{"n_layer": 13, "d_model": 128, "n_head": 4, "n_kv_head": 2, "head_dim": 32, "d_mlp": 256, "vocab_size": 8192, "activation": "swiglu", "norm": "rmsnorm", "norm_place": "pre", "norm_eps": 1e-05, "positions": "rope", "rope_base": 10000.0, "rope_fraction": 1.0, "qk_norm": false, "attn_scale": 0.177, "bias": "none", "tie_embeddings": false, "parallel_block": false, "init": "uniform", "init_std_qkv": 0.0221, "init_std_o": 0.0, "init_std_up": 0.0221, "init_std_down": 0.0, "optimizer": "adamw", "lr": 0.00264, "lr_mult_qkv": 0.7, "beta1": 0.9, "beta2": 0.98, "lr_head": 0.00724, "warmup_steps": 253, "schedule": "wsd", "decay_fraction": 0.904, "decay_shape": "linear", "final_lr_fraction": 0.0, "batch_tokens": 16384, "seq_len": 256, "doc_mask": false, "train_tokens": 137400000, "steps": 8387, "dataset": "wikipedia_en"}
Each number is 500 + 40 x the weight over its row's rms, rounded and kept within 0 to 999. Layers, rows and columns count from 0. Numbers have three digits each. The size before them is the row's rms in percent of the matrix's.

# layer 2 attention query, 128x128, rms 0.0966, rows 70-86,102-118, columns 0-127
105:493515509453514511539529500461485487605571549458491532520491483437489497523477495475481505537524495498558502624496480439521488522541524496458514516447487440539441451474432561504424407475498524548478516539511428479509519557526549413445462535474500464444468509541539532500526545462482496527495512552513469497401454477500529483436424494488531467510521544499506580560523434512494422523524
084:605589512515471451527491497436464495482508453557542491486461518469452532471566437428435477505473519528538470524520464486498584484532445515525514485508492522540515458537538441441563536506517460476517579496534577492437483500402449478539501449525494515512523530445475584480475485441459533538467525524452525395504492471519438527497524561530538550526518521488481476518436482470523554474454
092:562584551548464454556441478453474524495508456566597470481513509486455546492550504434504474507404441543477502516472447498496503454481497484472537476536541528575501466547515470413525522481493403464488549508478484444535518450474490492481529438484454428482514500448454510481462458535498470495438495554417475433455543478496519482486516562526502480531498519488444415574442454519509506495483
098:470420523478475541483551576538500462439431437550485494511518476543457507524551526497544486462492574475523518434558483522450469483478501491546462485500495484483573460496575466510554525430489486459483509511449549511472467438480516548464464475590488509483508573455510465492495424525509541477486439418525552460512546487512522560607532419537457480493488454534506453442479519469577476497468
091:513443507441576571508576481461525409518465437544500512455465477483456471541602491436507464475487504496539518521538453458474533487536521487513464453466480476552540436445538448512523492476459513475497569497487574514477492517513522492451421529562487491520486507451528490479584442465447558530514483453550550431398469453479484546538510443494498497484451470474504505422502508468519493449436
081:517407490431542486424527462506515463509459495495462494478451509555515491536489462552481488481592536503510508481565540477503552494531462531522471526476460474450551525444520488568499490563527541512534495481529529528430447566475442477506503575530533571534519534481493511486515530459489574504543562438545523506567467497540417527531495475474495581490483452500560620427553555457520498491483
091:522512557500505541540486533476482481510456421523541509437535472523487494474573538467542512482433454485436493485529443530458511470492540438492497472505507551553577448502521431495515532436492449457454572518438514478532551435525481510509462468535504453532506472429466453489544408563499529528466465444467528449409515508494552565582503461518454443482466476501476438477466492486492524468402
072:554390498422512542473503458495530477523494477495485513470452459577516501506506498528489455478565523474514536527565567472500501509487457482526411527498497477459566531420514500532473475530520519490412514487545504533421468521517470536459451562547546534538486549476493439455585533528477591504552499509501539498456468479514462541522492489501406516474419486482492567462554518443512477578440
068:480411461459469487457465491577511569514499485468411462554452484529506506487484515562504526530609537464557532509569550476453444528478450488543441536501473501442571542481524541561473512522526498519453499545528461556486464534501481497438504540531550510527543547529486487522548587462501523542573500467496475530540435506517485495558496503559452485527483526494497579530546476466478474600557
102:423476462487501509459524491559486506506500554482440489567501502445526502550409488541495510487536579479550558527498572500519448535482499522530515548468491428439451516479489561522485421490448487548489456504507442529503444540549514518438502550498494498481484558571535530546461533458509459486532484519589470572561491509501491469447488492518504495498567527495503480529541504542574437589617
065:500367508473518531453534483549523507526461483519475470517495496580515493564477555482446527465566496481536518471539523513499446465525443403502433493562517407494539521421470466519436461531480538474538444483518529494464500537534564533437502543482545499510534569454502506526548461487506542461470524493537469543534491473537544472581504435477485511444486438494499542499529573460568431536499
152:431505416488496473472488476508534520553540582476461485587461466442500560523522508514533515546551552484530558511517511466539465547472491554564498506500480475463472512460475586524471464499453508555464515538549479526490475550504489505478496571495511491463482527565498545535480631430506458527540491490541471516544418531470469488412478552495535449578513531490505528514539470545495475580583
098:504456505491547560479578471493501444451428484565519510463513515516493454564510459422411379460475519490512518551495515466517534495524468434450507479529497462514481482471486514490480491543489572478554427435540548506418461501532511501452472511495509557547464527472518513465598440482433517425520534523517567530458532445548495453525486448483520550441462482488518509475559530480550444501479
096:499532459475512577491477571491519458512510485501552509516542569511496524553523495504494507525433524485455510526442437418549490513502568514518501501376500432472478507477516521490531493476478487518498537511484428472429474543590457482479469525546519442475454455504566480462489466461456452502490621595499505511481483558502488546500504622556524485486519446491541548547529439500503475460508
088:500505421506463514493459475447552568544544494433520496537493518452472508481557471478530448550533556459593460517526461443521537553492450475493461511542445513467500521501559488488521471589500448490527513569531572533460497548431506458535514493529539525481453457536436550481492509446521530487518540521453488516478495494530446472480554596485528544596504516453505498485477364458528521515537
114:494550427496529486515446494517540565560578532512466463513470472467547575483526535544560546509535471500485541508476507531530481481501563570579552491434505529485496494487447519551506506505482510511415566526513462498528551526528464511531433558486505486497543473519495507518479598495562472582508472473512417484530391519438481504452503575486528432517469557475458504529498526550448525553566
086:494476578467539414525497490507488503521466471520456560467471511515481430532452473572485480431514521493566511512497583534452488509456561522471502567490520436518531487520522516491530464436540450486468451479444480492552473432518530508463528496512500436508497578505553504514388531582511553461488468504529540486518591493537488529488518423464473574407510487548545459505514588460528503496526
106:491517438467460529544495412497481502491486595513476482493445525401531523485465513482491490479513551540504446561429499468401504534465529539471522591429514542500483434531398494448519479462488487492484470504457481504458550567465506448497500480454506464509487525513505601518449534497520510519472506482501468570524483496399506473458515535483549522557580592535529494564470470497493528509530
101:526513539520542531496521541431467397413470441519537530457542564516459461504544450426457463491441505524424471483489478542507530455515460478430519487518506528484483468490539454468548527491506502483567466436507547416450472495481493496521534481511483549509489454453522506498572401501446521432511555489456553495460545478559527475547511505448503494437507494475548494488437491483504526390432
084:532482543491539477489470533414464439459464453511554523429539564511449470533522425447495463488480545540383456529486511542461544426501430449412489494491535533506488484517530456474519518514481507471542477401518540445502461510498476497529539524483492567516459476444524489463517418516487502467489571491493523510473555468525481464523553540462454474491550509524544462510443485522555546390460
105:493408609548497532502515550471489447474505474443536561472568490621483438476510434509424493497462472521518476463507452483532490418570502502461529440569480524534463519507594524483485498507513510509544502523504534472500478435454465537491453469478444546566480473471460457513528444513480512432530472521489544438440525436528503519536527445434504491462489463483511514486540543465505422482480
120:516443574545510541531550552499477438442507465491536531433567515554508418462517469510469500511445463475458456446499446468515506479552479522433534446517487527559494511509546455506520514488528500481565498501494510438502488434487501530491514459497479524572507435497491480503571414541457537441501509513461588495422544440561540563550538479444541520441473465489549510480476545434481508429439
070:481484500500430503488515520585513585557563456494441501530493431493520543489495538533544505536517455424592534449577517491525455551555535505571500503527498446494531524511528521597494488475533483528520532594528472512547502439476536519482496467537491469451521515537517469492521572415503492522529505521469473434542446531527494521519459467561495533463429482476461557519596529496449469544562
109:548470578541539493469522577457508452453463463504534528405572515587527408508528461502533469483450501481472481466483478511544498449538471481468549439541523512519514524518578483509454515519518513473527498479502532447521479437502503498479510462533473565546483451441473411492543439503477517424460534513473535483417570444563486522542549486455481531415473432477510464447487536502476486468443
079:500534535537435507512473495561507569512543482469496497527502444522490496496501528603521544575541492427595486417540519448528466504542531553547464503544504488515502536524569546524523488472524462541543521593495479520533497414473486546487452471513502472449526499511480438518473544456498525518528511602494446440501435551515420500554523479531443513509469485480468551473567536473473437561554
077:514533475515467461478470495567513566560524491486457466528452453495485533501506545559508568558555507441588531473550566504532470518541531556572451511529495498499531525523543529520514485502493459537449552580477459581528476481504478547504475497528522443467528531513474460490503576453495497574515501549496468416504412547496401510534503511536465499532489489467417553497549481489513470591577
141:459503433470479463488424437511511541551511560476466467591428502444475558527475519513488506506528523512530520564546522481460505510454535558544480566506495485466493476484483527499542450493466482530452524522473515556475516548474462520487457562469518459490463544531519563502434582473532487564529478495561437499547431553431443454437510515498475464582541557533464473550550476550545501558578
051:541518507555422529479548556531499529502575494496520458506554492491512530558491501435517524498519480519609472498581462554468528462521518426543531533545537472492522502540532494509523479444472508479507588551455558495476555513476520515472434427464425433467482496477436494526526475423535457463530497535486419451499499505488494438522492465454448507411464428485472503479513484472494426577546
189:456532409460485463488476457519517513546502550480440480591424475411490582483511540510513506511511541498532543528544527494473508542448522559564484541470485481437514489462484542539525474486460483521440511517514482527492496529479474507482496546496522477487477548536530581517461614458532469575532454466561454493562436542426464468459463526544498465575550571516477493529514495558505514571555
070:505470504529430507531448475451522463481522507498528479525496515473379521573440461432505443581508555528479427563491506512471504453516501509456422578497510530509502500536478528463547489432549519439521489497515559473422496484510530468494469520416567458483470496491495606472471515591492509523599513547501425501575455508467478539531548467496424466526514507528530507506502487491498503478535
103:488524512437407498530482467523526514493448499480520505526425554455487505500499471492460540484487500494451522459522489478542491513499582559475525551477504537495495445441456485520608508410507508500512479511467475502417463498397435527515524571476604489527489480456539538498477493479460501579530480456531501495574463510441475518435569502444552475600528550520466543515500512421542512497479
107:522621460487584505520487446495527423496472494506529432511464505467454567486548519519443503532501524432495473508475511465455509540491477553550420512500467434471511492450476522445500441452471376535500470496488468525460507500479483531510558469561480415454543563523542538514494497521480505483474516514477546460472522551449464467541446587496505573475528508474438546542472434496462539512455
091:447557477487549508553533537530422522501454481543495492506521448405602517449526533494567545498478457471446548428525424474504503528454578541485567493447528517483471475461528413549554532505468536490491501505474425494517516498492472529495448580519535520521515465531439546567521494460485485517503458451547533542526510510508529494446517464512596460567501535494485455463458512541533585481482
097:510419545448575454478508551522510515514519538477509619503532511618549462511461479512543499498521556488517483547483566442509435515487465529488521501506498445440444513545512476540414499541471481536478487500537497553593471531539504482540498522547476479550482479548581393493546450504513439473500477525506495521425483474559538479435486519520516502525529541548585498482566497486492469533482
# layer 2 attention key, 64x128, rms 0.1, rows 38-54, columns 0-127
059:467501470482470454434494554550474494486496514476465495571518521444544492440511443546482547483520547461495500458484504520492494520451537523531529570525492573413522451493528511497482484524495536575495519452537539472498473522457464507508497568512487554449517493545501463502451516537596508533563493406570476556516449541466508490540526497538475494564483550572628526536507486497512543550619
103:531533585554538550602522515521526573486498516526535516496519449493495449444473570442514536478488441488504463485504475515520508474503531463447479449456598519575506537568451417497508531502460499458518521493455485478512629471528540475487481439453520507503571480473424507498470427498528512454505500561428413532447558510500524500496520472533544520499472456476507486524446518540465498480435
092:526495573518541522585519470455541538520543516577504498485478460504466434502521594448501503519504433481538499516504442504504511473516499510461466443463533459619460496530447422476505548468448475460533509521462481493519563479555577487446481467430517443491522500464447463515519416449535550435497491572445424516447543495530574477478509483515543498480513434459482465504471525549476472468472
080:531567467538490560523495521544527520479569524483548448503501487519504566444522489526508496521512499564473489471442461505566479550515443561480479455466431507544463494479440518477507535471545534566520542496552513442481548512494512415505554488508463511483550438504473485539495457570511453463485533523488555502479423534473508581485471589470522486475485457449516534546445446492403435398438
078:592558528543509550521513518548500528463517463512585462440562522528507481453527536542466517473495450529466453471462440503560525488490518496475491444489483546537532503493484465520517567505537506506490511489482524441481569462461531426538516458515463538495549448474440477496446414552538453460443539515432479528463489524534484623528548509484531537489446464463518514516398497473450495455408
087:460470433461515480426483498495472457493454484467497534525466556517499543507463367525446458504508553557487500546492534455494510496515485521529506538526507514433528503483537545522551454507518476475452479459519550560429409547477410530537510527572505507590457531508486532505550534504442492513499537445530589448536510474454457463477507530464473516526490560568436481483579472493573544508538
062:539518517512502564529587531542496526465508454571524464425552549514492513521534540552431454496569454461531441500469444522520505506451501483491521455455422453557521429486470495574445548461535548529534446537496501462504495472526548366497530450492431482474568517506530447488518469499529512455459516477490477532499471494560491587539486536455527522429485476450527537489462506454447510500454
118:478509409456547500449485481497513468504521576509503539542442570560509556484475422520476461518542480577444536520505517489520521534454461468530535526501443507489507490439489584523521456507475496518429479452564542526414436567484422510486517568544513526544450523507516519454565581488470460495547512455531549500505476475475518454436491562489477469524462569529495506512609467506534540517510
135:452484427445497475434450490517522502528498560476418501567452511449520557515481452512555534493542553536468538502529514503501497541445500502522533548487462483443483504440501568531494442531474516536483511505545476539480433581496434493470475578512537515498446519507539528475489639477485475548530501447585519498521426498467486428459484537515494469574500551510485503513573488537537520546586
060:450504430501482484454394455530525491535540557420508531608439448464555515491482453483578541567493572554481580461531569491508468532535477502495504504537530534445440562475495548439557446491448487535511533512531513528519492510521470575502500561494561528496485492489479556553516541499448480503527493494536534450501487508427522485500471503552462471549531477509486447529535469581498462462558
227:446514425459479487442472468534524479525497558458457462594453482432495556518491461536505518502507574493487525504504545463481480560468510545543501557503476507440498490458518568528531462468495509554465497509530514540503463533481435513489495560512530529486473505533524554523455634481486497536531491460601536491562425519431456466465474569539519486558527538531473517533568494519515500563606
052:510466466435486454490397474516530461557492540418513527548473440479468508484468463436543520522464529519481544540565572464457515482521487473484470541531574535443485568537519525400536432511492485459442561466460515560492526521538479572524488506528565477552451506489467565527527513499470488549557470528499509480462514481429539440503462509560452488560532564582485475496537474529513516555514
086:446530430500532517470499491518546454528521547486566517589468438517515473511503486457398505553434544540448576480491527470522460543505458542468484523541516500446488498464495535449532481456461493541495475454494551560492459485484459560455476563528521555507447476507427544555541467461502491491533533478563623480502503547442557517452488495546504417533511459534491454516572488484542447473536
085:489495544471581536531441523517550455519526523487577536503527449497590476525459547486470482520508486456489526473516506448515512456526601502456488520482518492472426547492531480462538429519386475558514521510556494546519531472551514486499422521470543547490493416497468519528532469468523476533512599575495467446475430537509493537499507562510520459532505458445452536491494410538524415501514
091:511463493489454516513518534481523542479485451575485563547477500466509538534498513483553567499551533541504572512558527530496558484481559468512556516497477517514543490494502516466509516527503545503412492616548456520474519529540473488524436517465575549491479474490547542433454596487619481575536527542513473522508463467519543494441506505536488420509503537522585465465503550503485543546592
096:580504487491451444507398433466504499555508469474488465457564536515478528447485480511537527491522473419513433565514504469463523429481519467519462535536533493520536506527531512481473489516524429480461550493452467461533566498485563493575536445491418460502505496522511465484422495551482496474424554587406430536482516504557478510548516493440531555475483519492468489492508465582468522545442
085:518532442555526468504520534487423491511520492524480516507524533444501547516542471493556439462524491504588489491476460558481565494609493491576483421492522560491475470537501514485559587513546508447524516463492590442524507504518494556439539493459496496527490521480431526599513540399506514491519452418483471521531499482507472539553515477425518547537507494463468461552429497549489510440473